From a checkpoint of a small transformer trained on Wikipedia: rotary positions.
Each number is 200 + 20 x the weight over its row's rms, rounded and kept within 0 to 999. Layers, rows and columns count from 0. The size before them is the row's rms in percent of the matrix's.

# layer 2 MLP down (transposed), 768x192, rms 0.0873, rows 2-74, columns 48-95
096,157,216,201,200,191,221,160,216,181,197,179,197,199,149,210,182,240,196,214,202,197,188,201,174,245,197,154,209,237,217,184,171,210,195,233,162,229,191,208,210,193,194,214,212,208,166,191,200
091,212,212,187,172,183,174,178,187,222,183,230,201,168,202,210,217,166,193,185,193,171,221,209,200,171,217,197,155,221,177,176,196,190,211,188,188,195,166,186,200,186,194,221,199,238,210,200,173
110,227,191,210,197,205,196,199,209,216,191,223,199,223,233,194,218,195,208,154,215,203,211,167,190,199,236,221,218,198,203,228,227,233,173,196,212,203,230,200,212,179,202,236,216,251,194,172,208
101,187,211,202,204,219,219,225,190,210,179,184,173,254,138,189,234,205,227,204,208,209,194,216,194,226,221,205,189,198,189,223,208,213,175,171,208,190,218,180,208,169,192,222,205,177,195,190,203
093,235,208,196,205,207,198,187,182,242,251,188,242,174,215,203,201,186,223,204,182,226,204,184,247,209,202,208,166,197,185,201,235,161,160,191,207,229,168,225,187,208,200,191,169,221,191,189,231
101,208,197,191,226,205,199,196,213,189,137,207,190,183,208,195,165,190,216,206,159,199,187,183,193,203,197,213,214,172,219,175,213,226,196,164,180,215,232,205,230,203,231,204,176,182,186,182,193
096,196,196,219,212,199,188,199,249,175,180,172,208,191,212,161,171,224,198,201,160,183,194,193,219,187,204,187,204,155,193,185,221,240,191,210,172,180,198,210,158,214,186,214,200,231,220,216,186
102,223,226,187,235,197,224,203,233,223,210,187,206,223,194,186,197,226,223,207,209,193,194,224,214,196,198,219,182,202,185,222,210,230,175,205,182,187,180,194,212,220,201,222,227,192,171,189,186
102,188,212,256,200,201,203,197,209,200,201,212,215,201,230,230,186,188,206,206,211,232,214,186,209,181,205,199,214,195,206,235,183,177,226,224,168,195,213,195,179,199,203,228,226,170,189,189,236
095,181,204,205,204,238,219,220,225,174,159,207,182,215,166,240,203,169,223,222,192,158,183,211,196,196,187,166,232,205,188,220,205,186,196,177,175,214,163,196,191,199,209,196,205,218,200,201,165
108,220,184,219,204,202,187,189,180,179,155,216,195,171,234,195,228,193,193,184,188,220,188,213,221,232,213,190,192,189,164,175,221,184,224,202,221,202,229,176,160,194,208,198,195,194,219,188,205
091,196,199,211,185,210,173,189,195,247,192,195,186,230,228,202,165,212,178,210,182,225,194,226,204,179,186,245,201,202,218,201,232,209,200,207,189,172,180,237,182,220,258,232,204,189,211,201,240
105,223,183,218,201,183,189,233,186,192,170,204,192,171,143,239,203,213,174,188,231,205,202,209,206,191,206,164,218,181,230,209,220,180,199,207,206,197,207,210,212,182,183,186,156,210,223,164,233
092,204,160,206,225,200,186,190,191,184,204,182,216,201,228,219,168,196,205,174,179,176,190,155,227,188,222,217,196,196,210,190,204,200,167,189,217,217,203,182,205,197,186,171,169,165,205,177,198
104,212,186,202,167,231,202,182,193,174,206,188,192,214,200,215,165,202,227,186,185,205,207,188,167,166,237,163,179,211,230,194,198,195,231,188,193,194,217,206,198,183,216,166,194,164,204,225,172
091,203,209,193,193,224,194,207,205,192,241,217,197,202,206,197,190,202,202,187,230,188,168,217,201,179,205,197,165,230,205,168,223,182,189,220,209,208,212,200,175,168,202,222,230,200,171,226,206
103,188,202,168,194,228,197,201,166,197,207,197,195,236,177,202,196,208,219,218,210,199,203,201,185,191,174,172,176,213,198,211,201,174,204,172,197,179,199,166,259,205,174,219,202,228,235,222,197
100,166,183,175,230,209,164,212,215,208,204,191,213,205,184,199,193,169,173,200,256,210,214,219,226,213,197,176,206,188,221,224,224,223,226,241,184,197,261,204,214,203,206,182,194,211,222,201,205
096,211,195,169,192,188,195,203,187,169,213,198,213,174,239,172,193,190,191,185,217,169,177,201,175,208,198,171,185,202,159,207,201,173,210,203,183,171,166,190,201,185,175,158,167,207,193,208,188
103,224,199,211,191,210,212,173,162,211,170,190,194,201,229,200,205,215,179,224,237,198,204,186,193,198,200,209,197,199,168,200,188,202,178,190,246,196,217,200,203,211,235,196,184,250,218,195,189
090,189,192,198,216,191,184,165,181,200,185,177,206,168,207,169,184,160,210,204,198,209,232,197,188,192,222,210,204,187,185,217,194,253,219,197,205,202,149,182,207,185,197,212,202,176,173,228,194
095,166,178,185,201,206,214,218,219,188,189,186,205,201,203,193,159,235,166,178,213,198,219,220,151,206,175,183,216,205,183,204,204,182,221,195,228,188,190,175,180,183,218,208,184,198,193,203,231
086,217,207,184,218,198,228,163,203,179,199,192,220,190,233,218,176,196,189,194,193,188,203,222,218,197,211,198,187,200,211,190,200,205,154,188,173,211,155,179,179,207,216,239,225,213,213,180,205
101,208,186,202,198,179,199,189,185,209,205,220,220,161,187,209,193,202,181,205,179,223,187,225,215,199,177,226,233,161,201,202,202,193,210,229,210,202,168,193,192,187,210,211,163,178,196,200,207
101,212,217,176,174,190,186,188,156,235,224,196,191,199,203,217,182,183,212,197,165,176,197,207,197,178,233,180,220,172,200,201,207,208,192,189,184,221,215,219,218,195,218,216,207,189,205,202,184
096,147,209,234,175,198,198,202,215,190,192,214,193,220,209,171,190,220,187,218,194,205,186,202,203,165,214,208,159,236,199,231,188,198,206,226,214,209,202,208,189,220,178,189,187,214,216,208,167
101,198,203,187,186,224,196,174,217,194,180,198,190,236,234,209,187,198,201,154,193,218,188,181,184,202,219,208,207,203,207,198,210,196,199,209,177,196,173,192,248,188,191,183,178,183,205,168,202
101,197,228,217,192,200,193,181,229,177,193,200,174,212,227,187,202,216,203,179,208,201,208,187,194,162,194,217,234,198,208,143,227,216,204,181,196,194,186,196,212,205,190,250,171,197,189,210,217
094,177,198,189,206,217,196,212,188,180,201,214,177,191,239,185,174,190,223,200,199,177,181,215,226,173,192,207,196,228,232,184,237,210,192,224,198,173,147,175,204,183,191,170,196,192,190,166,183
095,209,179,195,202,184,220,213,225,210,169,182,212,197,202,220,214,192,186,211,182,198,216,192,237,159,202,203,171,211,197,194,191,179,174,181,182,206,214,209,200,181,188,170,207,195,164,210,188
097,178,200,221,199,213,228,199,219,206,289,195,188,228,165,195,184,187,173,175,240,157,222,191,191,214,214,203,206,194,207,175,202,186,212,185,211,204,206,193,201,200,216,213,217,215,205,193,248
105,241,209,173,164,186,198,210,222,208,197,167,207,224,201,204,195,201,241,233,193,182,150,192,193,211,200,197,224,195,188,223,193,198,190,205,167,195,194,166,204,180,194,220,176,188,174,211,212
098,202,194,216,233,208,187,203,226,198,234,186,246,194,167,170,198,189,174,232,174,210,222,192,216,207,224,226,199,189,196,184,257,216,178,225,191,215,188,189,193,185,221,222,179,209,204,208,183
104,173,195,172,183,241,187,251,238,190,221,231,208,160,198,207,230,205,192,188,215,182,172,223,205,169,186,201,232,215,207,167,201,204,193,190,216,207,181,169,218,228,237,157,181,180,220,197,188
104,196,224,236,207,187,245,212,170,200,203,200,204,195,210,202,226,210,194,187,243,206,230,182,189,149,196,187,189,219,199,196,206,203,192,207,222,214,209,193,161,216,234,187,189,200,196,207,221
099,191,199,173,168,211,207,223,240,198,182,175,198,212,217,225,239,184,190,198,209,213,210,205,216,191,214,181,209,210,205,204,193,192,178,161,150,209,248,194,215,208,178,220,171,240,181,182,215
102,183,220,174,201,194,238,190,191,194,184,220,231,221,228,179,214,209,189,215,205,186,175,250,193,182,176,202,227,205,180,207,228,185,201,183,195,196,237,229,202,205,191,215,233,217,182,147,183
099,218,194,211,206,184,164,178,198,208,209,210,195,219,223,223,164,213,163,237,210,186,200,199,203,242,201,194,212,189,184,224,191,205,196,151,182,221,161,202,181,171,205,238,191,196,208,194,194
094,238,224,200,223,168,186,194,187,218,231,141,203,148,208,228,227,185,206,156,141,213,233,213,199,212,208,178,183,179,189,218,223,190,225,196,177,218,184,196,202,198,212,196,161,200,240,193,223
109,201,241,194,225,185,245,209,182,197,215,224,184,223,199,181,195,177,210,220,210,228,207,206,209,232,232,222,197,180,184,219,176,212,195,220,187,204,225,205,176,181,206,212,195,188,186,210,215
100,194,158,201,174,234,187,184,228,172,192,186,224,204,222,134,183,195,200,178,161,206,221,193,235,194,226,190,212,220,209,203,207,142,179,213,190,223,194,203,182,261,199,224,202,202,196,202,183
100,205,192,207,213,180,200,172,216,203,181,240,182,187,210,213,223,156,214,184,172,193,233,178,176,201,175,187,223,187,212,175,239,192,206,216,175,192,162,212,183,205,185,196,210,181,157,189,173
096,197,199,218,167,213,203,185,213,175,168,182,194,172,206,202,180,144,201,196,191,214,172,214,191,220,228,203,208,213,216,221,186,169,157,174,190,202,243,218,232,184,218,181,174,202,210,203,185
094,220,232,182,171,208,225,193,177,210,169,183,226,226,203,198,221,191,216,225,225,194,183,194,167,203,227,199,179,174,198,188,215,171,173,226,166,196,178,200,189,224,180,240,195,207,204,189,231
096,203,179,201,182,224,225,206,193,222,185,201,220,167,205,161,209,187,212,205,196,204,173,192,198,226,222,223,197,193,196,228,196,226,240,203,206,227,230,231,208,214,218,223,231,189,178,161,201
097,199,173,192,197,227,202,170,224,234,189,198,210,178,202,192,203,199,183,224,176,227,192,199,190,175,222,179,153,207,262,180,208,182,175,224,187,231,224,190,203,184,202,218,167,183,177,217,175
105,206,219,189,207,172,195,205,172,218,180,199,197,186,226,176,204,179,242,192,204,158,218,187,140,220,181,191,200,214,189,195,183,234,244,187,216,179,198,207,207,198,228,202,217,177,175,184,205
103,185,202,167,235,208,198,209,157,185,221,201,209,201,237,173,183,180,189,222,219,165,199,215,224,169,160,190,191,191,209,204,195,162,254,204,204,194,168,204,175,199,194,210,199,219,192,166,187
087,213,211,194,193,205,201,208,211,222,193,202,205,230,167,168,214,199,180,225,185,174,173,178,159,201,172,219,189,215,203,203,181,190,216,199,214,176,205,179,234,210,216,195,250,188,215,225,216
091,207,200,184,208,192,201,245,225,193,202,222,184,191,200,204,200,210,193,200,223,179,182,187,154,214,193,194,182,187,203,202,186,203,189,200,191,132,119,195,219,206,212,213,203,188,202,182,184
110,198,191,208,192,183,206,218,212,212,155,222,194,184,169,184,222,238,214,176,205,201,208,200,195,197,215,168,161,177,228,208,230,224,198,224,198,220,223,213,199,214,152,189,182,205,186,206,203
101,209,208,199,231,179,203,223,216,169,222,187,192,215,167,226,201,206,208,202,240,206,199,199,167,176,215,214,185,194,228,234,200,175,214,219,186,176,205,194,238,219,223,183,197,153,184,172,215
100,217,195,213,181,170,148,201,194,191,203,238,189,150,202,179,176,199,173,229,181,205,176,180,207,200,191,216,214,147,177,222,180,174,222,187,196,181,190,221,196,202,204,213,202,191,191,219,206
089,170,211,187,196,198,211,173,199,196,199,191,214,171,225,187,193,215,223,199,198,174,213,186,188,161,195,161,197,203,225,170,202,215,213,213,157,212,208,208,224,182,207,185,224,206,204,222,184
098,205,170,220,195,196,209,215,180,195,222,203,184,185,229,197,189,213,187,208,189,217,195,185,188,196,153,194,198,240,198,205,192,199,188,203,216,187,169,235,201,167,223,221,202,189,234,195,217
108,208,200,215,206,204,233,209,199,207,201,187,199,195,195,227,230,221,229,218,189,191,181,178,179,227,219,186,204,203,184,215,222,197,205,195,188,210,238,175,178,236,177,218,150,183,196,210,163
092,243,195,186,205,202,178,203,211,221,213,244,170,200,217,191,199,196,172,208,222,189,149,222,188,215,204,214,197,211,216,213,181,212,186,210,190,212,198,257,198,214,189,211,193,148,191,180,181
100,199,188,159,183,217,185,191,191,192,192,198,197,206,173,205,218,197,240,216,225,185,173,219,185,177,213,210,236,227,143,192,184,194,187,193,172,150,231,198,187,182,192,215,199,179,199,195,191
103,209,158,211,213,217,197,208,161,208,205,178,188,209,207,201,195,205,192,217,207,217,206,215,184,216,201,191,206,237,191,202,180,217,218,212,173,196,189,232,180,187,173,180,213,212,209,202,166
094,227,239,201,184,177,204,191,212,209,227,203,205,193,201,177,208,204,179,200,191,160,211,213,190,213,171,222,210,204,191,211,189,213,197,149,245,169,192,198,206,176,247,208,191,159,233,178,173
098,191,182,199,195,225,190,211,184,215,202,204,195,185,203,176,191,213,206,167,221,249,216,174,220,214,204,202,263,216,193,228,215,214,205,183,201,202,228,225,200,219,174,200,217,153,218,203,240
098,210,199,180,184,211,187,203,178,192,194,202,206,196,199,237,195,194,187,180,196,221,204,238,166,186,217,174,202,185,191,199,197,227,218,187,202,199,172,210,180,230,166,238,191,212,201,212,238
100,186,192,214,201,229,193,192,188,163,182,192,167,211,216,208,184,191,223,238,191,123,220,219,171,212,192,203,201,147,204,212,219,228,185,208,215,194,168,217,209,183,202,166,201,220,219,196,206
105,182,225,208,181,208,213,230,223,206,205,214,203,195,213,192,243,194,179,190,230,188,206,202,225,167,183,203,207,201,202,192,203,194,200,220,208,187,193,203,204,181,222,185,227,236,166,225,212
091,231,179,176,193,200,138,210,193,182,207,215,196,196,206,219,182,191,217,200,231,210,221,196,233,168,192,190,199,165,208,176,202,202,172,174,196,207,206,204,197,231,178,210,218,201,199,184,189
093,222,239,226,219,216,217,236,194,185,200,201,158,202,172,204,228,208,181,199,184,196,226,185,166,212,204,201,188,196,226,214,229,245,193,196,221,183,168,201,216,207,207,239,177,193,179,220,220
117,247,176,202,213,191,232,247,191,173,182,196,197,214,161,190,168,177,194,204,205,210,191,217,170,200,200,225,218,174,200,209,161,219,210,194,172,214,206,214,208,211,186,192,250,166,211,226,214
092,216,208,198,179,211,206,226,164,193,247,189,172,180,178,169,159,204,211,180,201,208,225,197,210,192,212,202,192,199,215,192,179,185,193,223,172,241,198,234,215,171,199,197,204,204,172,177,207
107,206,159,214,177,198,167,191,217,212,208,191,200,218,218,181,204,207,211,218,179,180,209,220,213,220,186,202,192,206,197,200,158,201,176,193,191,189,206,174,175,220,206,167,181,224,160,184,212
092,208,218,215,209,231,201,195,212,209,201,193,218,174,216,193,171,215,192,194,211,201,186,257,187,221,217,207,212,194,208,204,214,213,185,210,199,213,171,170,202,215,208,167,189,186,205,221,179
104,158,202,185,197,216,193,225,245,183,228,198,205,200,214,194,177,175,216,197,221,195,238,214,179,193,217,218,205,226,231,169,193,193,175,231,212,172,211,211,215,180,242,210,152,181,177,194,214
097,197,198,224,189,201,202,213,207,158,213,220,199,204,201,187,196,202,221,189,197,220,175,249,218,199,214,208,162,206,203,210,170,235,184,171,235,216,167,235,210,210,171,169,185,227,158,158,191
105,219,172,211,190,225,231,203,161,187,188,214,198,188,211,177,222,172,205,207,191,215,189,201,184,220,199,214,202,204,186,201,215,203,187,192,200,194,163,182,192,172,224,199,206,180,152,224,204
# layer 2 MLP up, 768x192, rms 0.17, rows 3-74, columns 48-95
098,223,219,202,177,214,226,185,202,211,220,184,180,193,187,219,184,208,190,204,194,201,192,198,208,221,239,209,208,226,192,176,190,204,151,163,196,217,205,145,208,176,189,215,253,192,181,198,223
098,187,176,176,191,220,226,193,176,198,208,221,204,171,218,188,205,196,209,198,216,193,190,169,177,234,181,200,171,218,231,228,185,167,201,227,206,235,211,188,215,223,212,191,174,216,214,191,194
111,211,243,176,173,214,178,184,228,189,205,212,216,174,201,200,209,244,225,226,200,189,205,184,192,203,219,206,169,205,203,181,163,228,175,176,205,221,208,173,199,233,204,193,248,211,180,198,169
091,205,152,163,185,202,207,194,190,201,231,188,172,212,203,228,189,199,186,210,201,234,180,166,229,196,183,190,171,203,199,204,219,166,170,199,220,229,202,181,180,209,175,205,197,210,204,184,197
103,158,206,174,165,170,208,230,214,171,186,200,211,204,209,218,184,239,190,222,162,230,211,186,179,226,226,185,205,214,170,225,194,222,204,179,232,240,226,166,207,215,232,192,194,187,233,188,203
097,203,202,240,190,198,219,223,153,231,216,187,197,230,195,207,229,191,198,201,215,242,201,198,201,208,234,233,156,183,217,198,194,210,194,145,166,216,199,226,189,216,171,209,183,192,151,211,219
095,199,180,195,194,219,200,190,194,225,179,190,203,261,197,245,215,204,188,180,184,214,214,184,220,240,197,190,223,188,177,209,214,196,203,206,189,180,235,218,188,216,234,184,169,189,190,191,172
108,213,172,199,186,205,173,207,186,172,202,203,210,202,231,200,198,224,236,225,172,198,243,231,202,198,183,180,183,208,205,175,210,191,232,212,215,208,205,207,222,182,206,214,200,247,172,166,154
090,208,166,200,186,199,197,230,202,173,214,231,198,163,191,188,224,242,180,194,198,211,200,180,185,213,177,198,192,162,170,183,201,220,189,190,186,179,200,221,160,170,185,193,206,195,191,227,199
111,236,162,198,222,178,210,217,208,222,202,193,207,236,201,178,200,195,180,174,205,193,225,168,189,171,222,205,185,205,208,185,220,230,190,220,208,188,195,208,211,180,211,208,160,224,220,201,171
089,182,187,193,192,209,215,217,198,179,202,247,172,197,184,161,194,196,183,175,197,172,200,130,203,212,218,197,211,199,233,204,169,204,202,220,140,217,191,198,200,192,198,202,202,209,169,216,232
104,229,183,191,194,228,215,193,196,172,212,220,180,211,207,154,196,218,207,193,194,203,182,195,223,184,216,189,167,193,186,192,204,220,193,209,207,221,200,176,190,159,221,208,228,222,225,235,215
097,195,195,184,165,199,200,203,212,190,217,197,202,197,211,173,206,195,160,193,208,236,193,214,196,198,197,223,205,212,223,227,224,209,213,183,203,214,240,202,179,189,182,187,196,156,219,233,213
102,258,208,224,226,218,251,211,200,217,169,227,231,198,211,214,226,241,135,218,183,195,183,207,180,192,182,173,174,190,193,195,176,215,211,207,207,203,208,201,231,189,205,219,223,176,200,206,184
096,221,154,178,194,185,198,203,193,180,172,232,182,201,185,221,169,196,202,200,212,198,231,198,171,207,160,217,188,173,229,218,204,226,171,201,137,161,209,168,219,210,208,217,182,221,197,199,219
110,214,185,202,206,211,216,204,214,212,201,182,190,217,225,187,222,192,174,221,189,233,184,214,206,221,230,236,226,196,211,190,199,177,199,218,207,209,180,181,182,172,249,220,211,189,185,190,149
112,191,200,215,194,252,184,184,177,168,236,193,180,186,203,168,196,199,231,241,211,197,195,178,224,244,169,204,162,193,217,179,211,208,217,182,196,234,189,219,215,213,206,200,172,207,187,220,191
091,200,177,188,216,201,177,179,242,201,199,210,213,216,161,176,216,183,183,172,225,165,200,187,185,211,185,208,200,213,185,230,217,182,183,211,184,178,191,191,216,214,197,214,206,249,182,185,224
113,204,218,225,237,198,202,203,201,216,184,205,212,171,203,202,197,188,212,206,211,190,208,206,215,223,190,174,201,182,197,198,188,169,181,170,210,209,194,171,191,197,231,223,172,208,191,197,211
094,210,159,201,206,172,206,227,169,210,205,244,173,211,150,184,203,235,205,203,178,191,170,219,196,161,199,206,188,165,199,197,169,179,193,166,228,194,195,193,159,190,232,184,196,182,203,187,191
095,209,213,207,219,226,198,192,207,201,195,183,197,235,169,154,187,239,228,242,192,228,201,197,204,233,196,182,224,208,206,187,181,206,209,199,215,176,186,170,149,225,204,190,195,224,183,164,182
104,221,193,213,208,203,207,244,195,225,239,216,215,208,197,180,187,192,184,223,204,190,216,212,212,162,177,190,210,166,174,167,207,233,174,174,212,234,203,176,199,201,189,171,206,197,192,187,190
097,187,210,194,168,195,218,201,221,192,201,169,207,228,201,200,208,214,217,229,226,202,194,188,191,220,191,231,206,205,189,180,196,199,215,206,199,181,227,235,213,230,195,225,168,225,192,208,218
107,183,152,194,220,212,168,202,249,196,230,201,252,199,211,193,189,237,171,199,192,203,229,217,218,205,258,201,199,158,183,200,198,196,202,224,176,198,240,215,203,184,169,194,183,156,201,185,192
105,198,185,178,219,206,200,214,198,202,196,190,174,199,222,233,173,207,190,204,222,255,229,177,212,196,190,209,210,212,194,217,213,218,214,157,213,200,213,197,208,174,188,206,188,196,199,175,201
106,209,201,214,207,209,167,219,178,197,234,191,205,199,205,186,204,180,190,214,169,210,227,216,214,207,209,228,236,221,192,178,196,219,203,177,229,223,193,199,168,207,187,230,177,210,212,202,198
109,190,160,177,232,236,198,239,199,224,216,194,223,180,186,225,198,200,204,189,215,171,207,190,185,227,213,199,186,196,192,195,172,176,205,226,216,164,194,183,183,200,203,204,229,190,217,180,178
090,231,176,200,191,242,182,212,167,174,191,176,215,217,218,199,187,207,220,200,189,232,190,192,203,194,167,224,202,228,230,201,179,217,191,182,189,198,172,208,177,208,197,240,183,191,204,177,169
100,180,211,221,187,224,202,210,210,220,193,174,228,188,192,200,173,219,197,202,207,159,173,187,173,194,214,202,196,205,198,166,183,213,233,161,168,221,206,189,197,208,222,181,184,194,228,202,204
102,166,201,236,225,186,172,204,224,204,180,210,161,214,201,190,233,179,204,180,191,235,189,187,210,215,189,209,166,192,203,208,166,212,215,207,220,203,167,256,231,197,182,217,200,196,192,201,197
106,201,203,228,183,182,204,232,186,167,181,206,219,212,208,187,189,190,212,200,196,193,177,182,187,241,185,202,208,201,170,197,188,201,192,221,224,220,204,240,210,165,219,185,194,187,214,165,198
106,204,220,172,206,200,220,221,194,207,212,193,188,191,188,213,178,217,173,191,211,190,211,185,157,215,172,195,160,203,239,235,200,166,190,196,181,215,188,220,207,223,181,207,212,160,218,196,192
097,186,152,202,211,175,156,213,180,216,233,192,214,202,156,223,231,184,191,224,176,207,190,188,194,194,214,190,186,229,213,196,184,215,196,200,230,203,218,215,205,196,233,136,197,183,170,220,205
105,213,147,225,209,216,190,210,222,170,172,195,196,182,187,227,231,224,182,167,217,200,193,193,190,178,192,227,221,208,222,177,227,176,160,182,198,207,221,189,185,214,224,218,218,178,165,218,197
101,201,176,195,213,260,201,205,239,167,245,222,210,175,194,237,201,173,196,183,233,203,162,172,199,202,227,204,208,189,190,206,180,202,210,180,198,205,231,210,190,213,212,195,184,221,170,212,189
098,238,208,220,256,213,178,208,207,174,179,210,192,163,204,191,224,197,191,224,175,208,190,229,230,198,204,193,194,200,167,201,197,223,220,193,215,195,231,176,214,197,171,202,184,176,210,223,168
082,213,177,211,188,222,210,220,219,174,200,196,212,215,195,232,218,224,196,174,188,197,190,165,215,181,160,198,199,186,162,149,258,201,222,218,161,182,201,195,200,194,195,184,173,205,194,213,206
092,179,187,201,218,240,218,229,206,189,179,233,226,216,192,198,194,207,176,198,176,227,184,177,167,224,213,219,214,182,184,182,190,206,174,214,178,230,214,218,216,161,204,183,206,187,212,207,227
124,175,182,177,193,192,204,177,179,211,192,224,223,208,203,223,174,175,168,212,204,205,195,186,176,219,179,230,215,201,221,202,210,237,217,173,195,207,210,191,193,221,185,199,218,223,160,203,172
098,182,173,183,209,172,230,212,191,215,226,214,165,190,197,158,195,217,217,186,215,193,198,184,235,215,213,222,189,230,187,205,168,206,214,157,183,180,185,215,207,198,213,229,181,218,201,214,185
095,204,181,201,210,206,231,184,211,233,191,227,198,185,171,235,198,215,199,209,258,172,197,193,208,172,230,188,197,227,214,195,204,197,214,185,200,157,204,198,207,207,223,183,201,187,213,192,170
096,175,195,206,201,242,193,174,165,206,185,202,191,213,196,233,204,192,197,186,190,229,213,186,225,158,164,191,221,185,172,185,164,190,173,193,192,186,199,194,196,194,223,171,187,188,202,157,211
101,179,174,219,222,199,207,184,191,181,189,212,216,205,212,220,225,219,197,219,188,192,193,186,179,162,180,166,196,182,201,182,227,225,171,207,247,203,237,190,212,206,208,205,195,180,213,203,190
101,188,237,209,191,224,216,206,192,179,212,206,167,192,206,206,194,174,210,206,202,207,217,197,165,214,194,181,184,192,263,235,222,190,214,149,199,216,218,204,210,174,189,224,203,218,168,224,192
106,239,228,200,202,218,198,217,222,158,206,197,175,203,181,238,198,211,205,197,219,207,205,170,186,249,203,226,216,232,226,159,191,229,209,190,193,213,207,202,180,199,224,195,188,202,223,186,200
108,183,175,198,231,186,196,216,216,179,199,214,230,214,225,256,214,216,193,182,167,228,249,198,189,189,206,204,200,193,205,238,241,215,187,207,197,207,221,207,208,209,222,207,182,200,220,200,205
101,209,193,190,213,199,191,232,168,195,164,210,234,204,184,211,186,166,186,192,211,194,216,178,199,186,200,193,213,172,220,195,227,180,243,199,210,208,207,218,180,165,213,162,194,164,185,188,195
093,234,201,210,183,173,205,208,200,181,180,183,231,184,190,178,176,219,179,204,181,190,205,177,184,180,187,203,212,208,206,203,185,259,194,217,201,198,225,206,149,194,170,187,218,211,208,185,203
085,195,221,218,192,230,204,190,192,187,195,224,184,222,211,217,214,211,184,213,188,188,219,164,230,221,188,221,215,215,176,236,177,184,170,161,220,220,192,179,168,191,199,188,204,186,214,199,191
107,197,195,201,194,211,156,223,235,196,229,163,193,180,178,197,177,207,227,154,222,191,192,171,186,224,192,198,184,190,194,189,199,157,208,214,211,203,234,190,218,196,227,220,216,179,218,206,189
099,129,167,221,186,175,164,196,221,213,191,233,190,206,267,202,198,189,199,191,195,196,203,203,193,166,153,179,201,195,224,237,218,210,196,205,226,194,221,183,210,179,198,225,203,214,225,210,164
090,224,202,187,186,182,219,162,168,171,206,157,161,216,218,184,204,179,184,167,220,188,251,194,204,207,218,206,168,205,187,233,203,202,185,221,221,227,188,211,202,199,179,224,189,191,159,160,186
098,185,195,203,222,182,185,215,191,194,209,225,188,202,203,216,213,200,192,214,187,172,237,175,193,202,161,227,198,196,168,229,228,227,199,180,191,192,219,172,236,201,213,203,187,178,203,187,220
101,194,184,205,237,185,159,190,186,180,218,224,218,199,212,219,197,211,167,209,208,235,216,199,194,214,199,212,195,194,193,198,217,212,212,204,191,228,179,206,160,198,162,234,201,202,172,190,187
109,204,202,209,257,208,199,217,227,217,190,167,199,190,213,175,203,203,211,219,208,250,193,228,200,170,180,173,209,180,232,204,204,218,206,139,240,193,206,173,199,200,189,227,185,218,207,205,198
090,163,180,233,189,216,213,207,172,210,160,178,204,193,157,240,211,183,227,227,180,170,191,187,211,171,192,240,206,182,210,191,195,182,221,202,180,189,213,154,180,193,200,190,209,253,181,201,229
102,188,199,184,214,176,186,221,194,196,225,187,223,204,185,189,220,217,220,180,183,209,226,201,184,247,231,189,206,217,221,221,188,184,199,225,211,213,215,194,149,199,206,193,221,227,171,172,171
102,205,217,217,190,200,192,204,202,183,190,178,203,170,188,199,213,196,204,190,215,207,191,196,199,184,209,196,179,185,187,157,228,188,184,207,199,195,211,149,231,195,237,214,206,246,172,175,218
099,173,151,190,188,209,208,200,201,175,231,209,173,220,225,215,184,226,216,217,208,233,184,176,204,193,182,203,197,233,219,252,203,192,233,168,205,206,207,189,193,212,236,220,232,176,201,196,182
109,223,179,211,196,177,220,213,154,210,180,233,210,193,205,187,210,190,204,225,185,207,232,157,178,171,174,191,193,185,178,189,178,194,203,206,189,238,200,202,205,220,184,210,208,210,177,196,206
094,209,196,198,185,229,207,178,194,214,203,230,201,191,204,226,220,187,172,229,196,198,199,209,189,206,193,205,210,200,161,215,207,190,169,228,193,180,222,183,199,176,200,181,190,235,228,214,160
104,219,202,182,198,147,221,216,227,194,220,208,217,195,188,207,223,238,203,219,201,250,207,201,193,182,180,200,214,185,226,197,201,198,185,188,210,214,227,192,212,203,175,177,191,218,189,200,177
104,219,163,176,172,230,188,201,213,183,172,195,203,182,171,243,166,180,223,156,212,186,229,208,172,216,170,252,203,201,179,202,184,200,170,152,199,198,242,160,194,229,197,186,213,206,206,213,197
098,218,218,172,194,219,201,198,199,167,187,214,171,207,177,198,220,228,199,190,182,221,196,189,178,207,211,189,182,177,176,213,212,207,201,213,165,152,216,201,193,220,189,182,209,210,155,209,183
089,187,199,221,215,221,222,216,201,170,159,199,174,215,230,172,179,174,221,176,192,213,228,198,183,197,211,210,220,192,208,195,230,216,175,202,226,173,195,203,210,173,172,208,217,200,194,211,199
108,206,198,203,178,205,226,238,219,175,203,227,209,224,188,170,227,205,173,188,187,233,243,196,191,233,236,214,177,227,208,216,189,192,208,211,241,207,208,174,174,215,183,205,230,208,213,233,205
093,160,190,187,194,233,191,204,221,199,199,205,238,183,209,222,172,190,218,182,221,208,216,191,198,214,241,204,190,177,193,196,215,174,209,196,165,209,245,197,204,215,220,162,209,174,211,166,232
100,173,226,203,208,205,209,222,193,207,182,216,174,193,223,214,210,189,211,178,192,176,181,214,200,197,208,178,212,184,220,178,186,216,210,213,208,178,217,152,190,195,206,197,188,198,196,178,217
100,202,191,182,222,159,189,185,180,197,186,180,178,199,178,204,174,208,208,194,196,208,202,201,232,203,190,182,194,211,179,224,175,180,191,206,202,187,209,203,235,254,191,234,179,240,200,200,180
108,170,204,191,201,179,196,194,180,193,164,200,154,204,181,192,167,175,228,209,208,199,210,167,240,201,199,222,194,185,189,199,188,186,177,206,195,191,215,207,156,177,200,196,206,249,188,197,171
095,205,181,193,214,174,219,241,197,201,234,208,208,158,210,208,165,196,188,203,196,234,189,174,175,206,230,188,164,210,192,214,209,186,205,221,227,179,229,215,214,206,177,234,208,195,188,194,171
101,171,189,211,212,234,199,197,181,198,202,205,184,195,219,212,182,208,220,185,218,189,196,185,205,212,163,225,219,187,225,198,182,150,194,141,191,177,188,184,195,206,215,214,210,211,206,211,181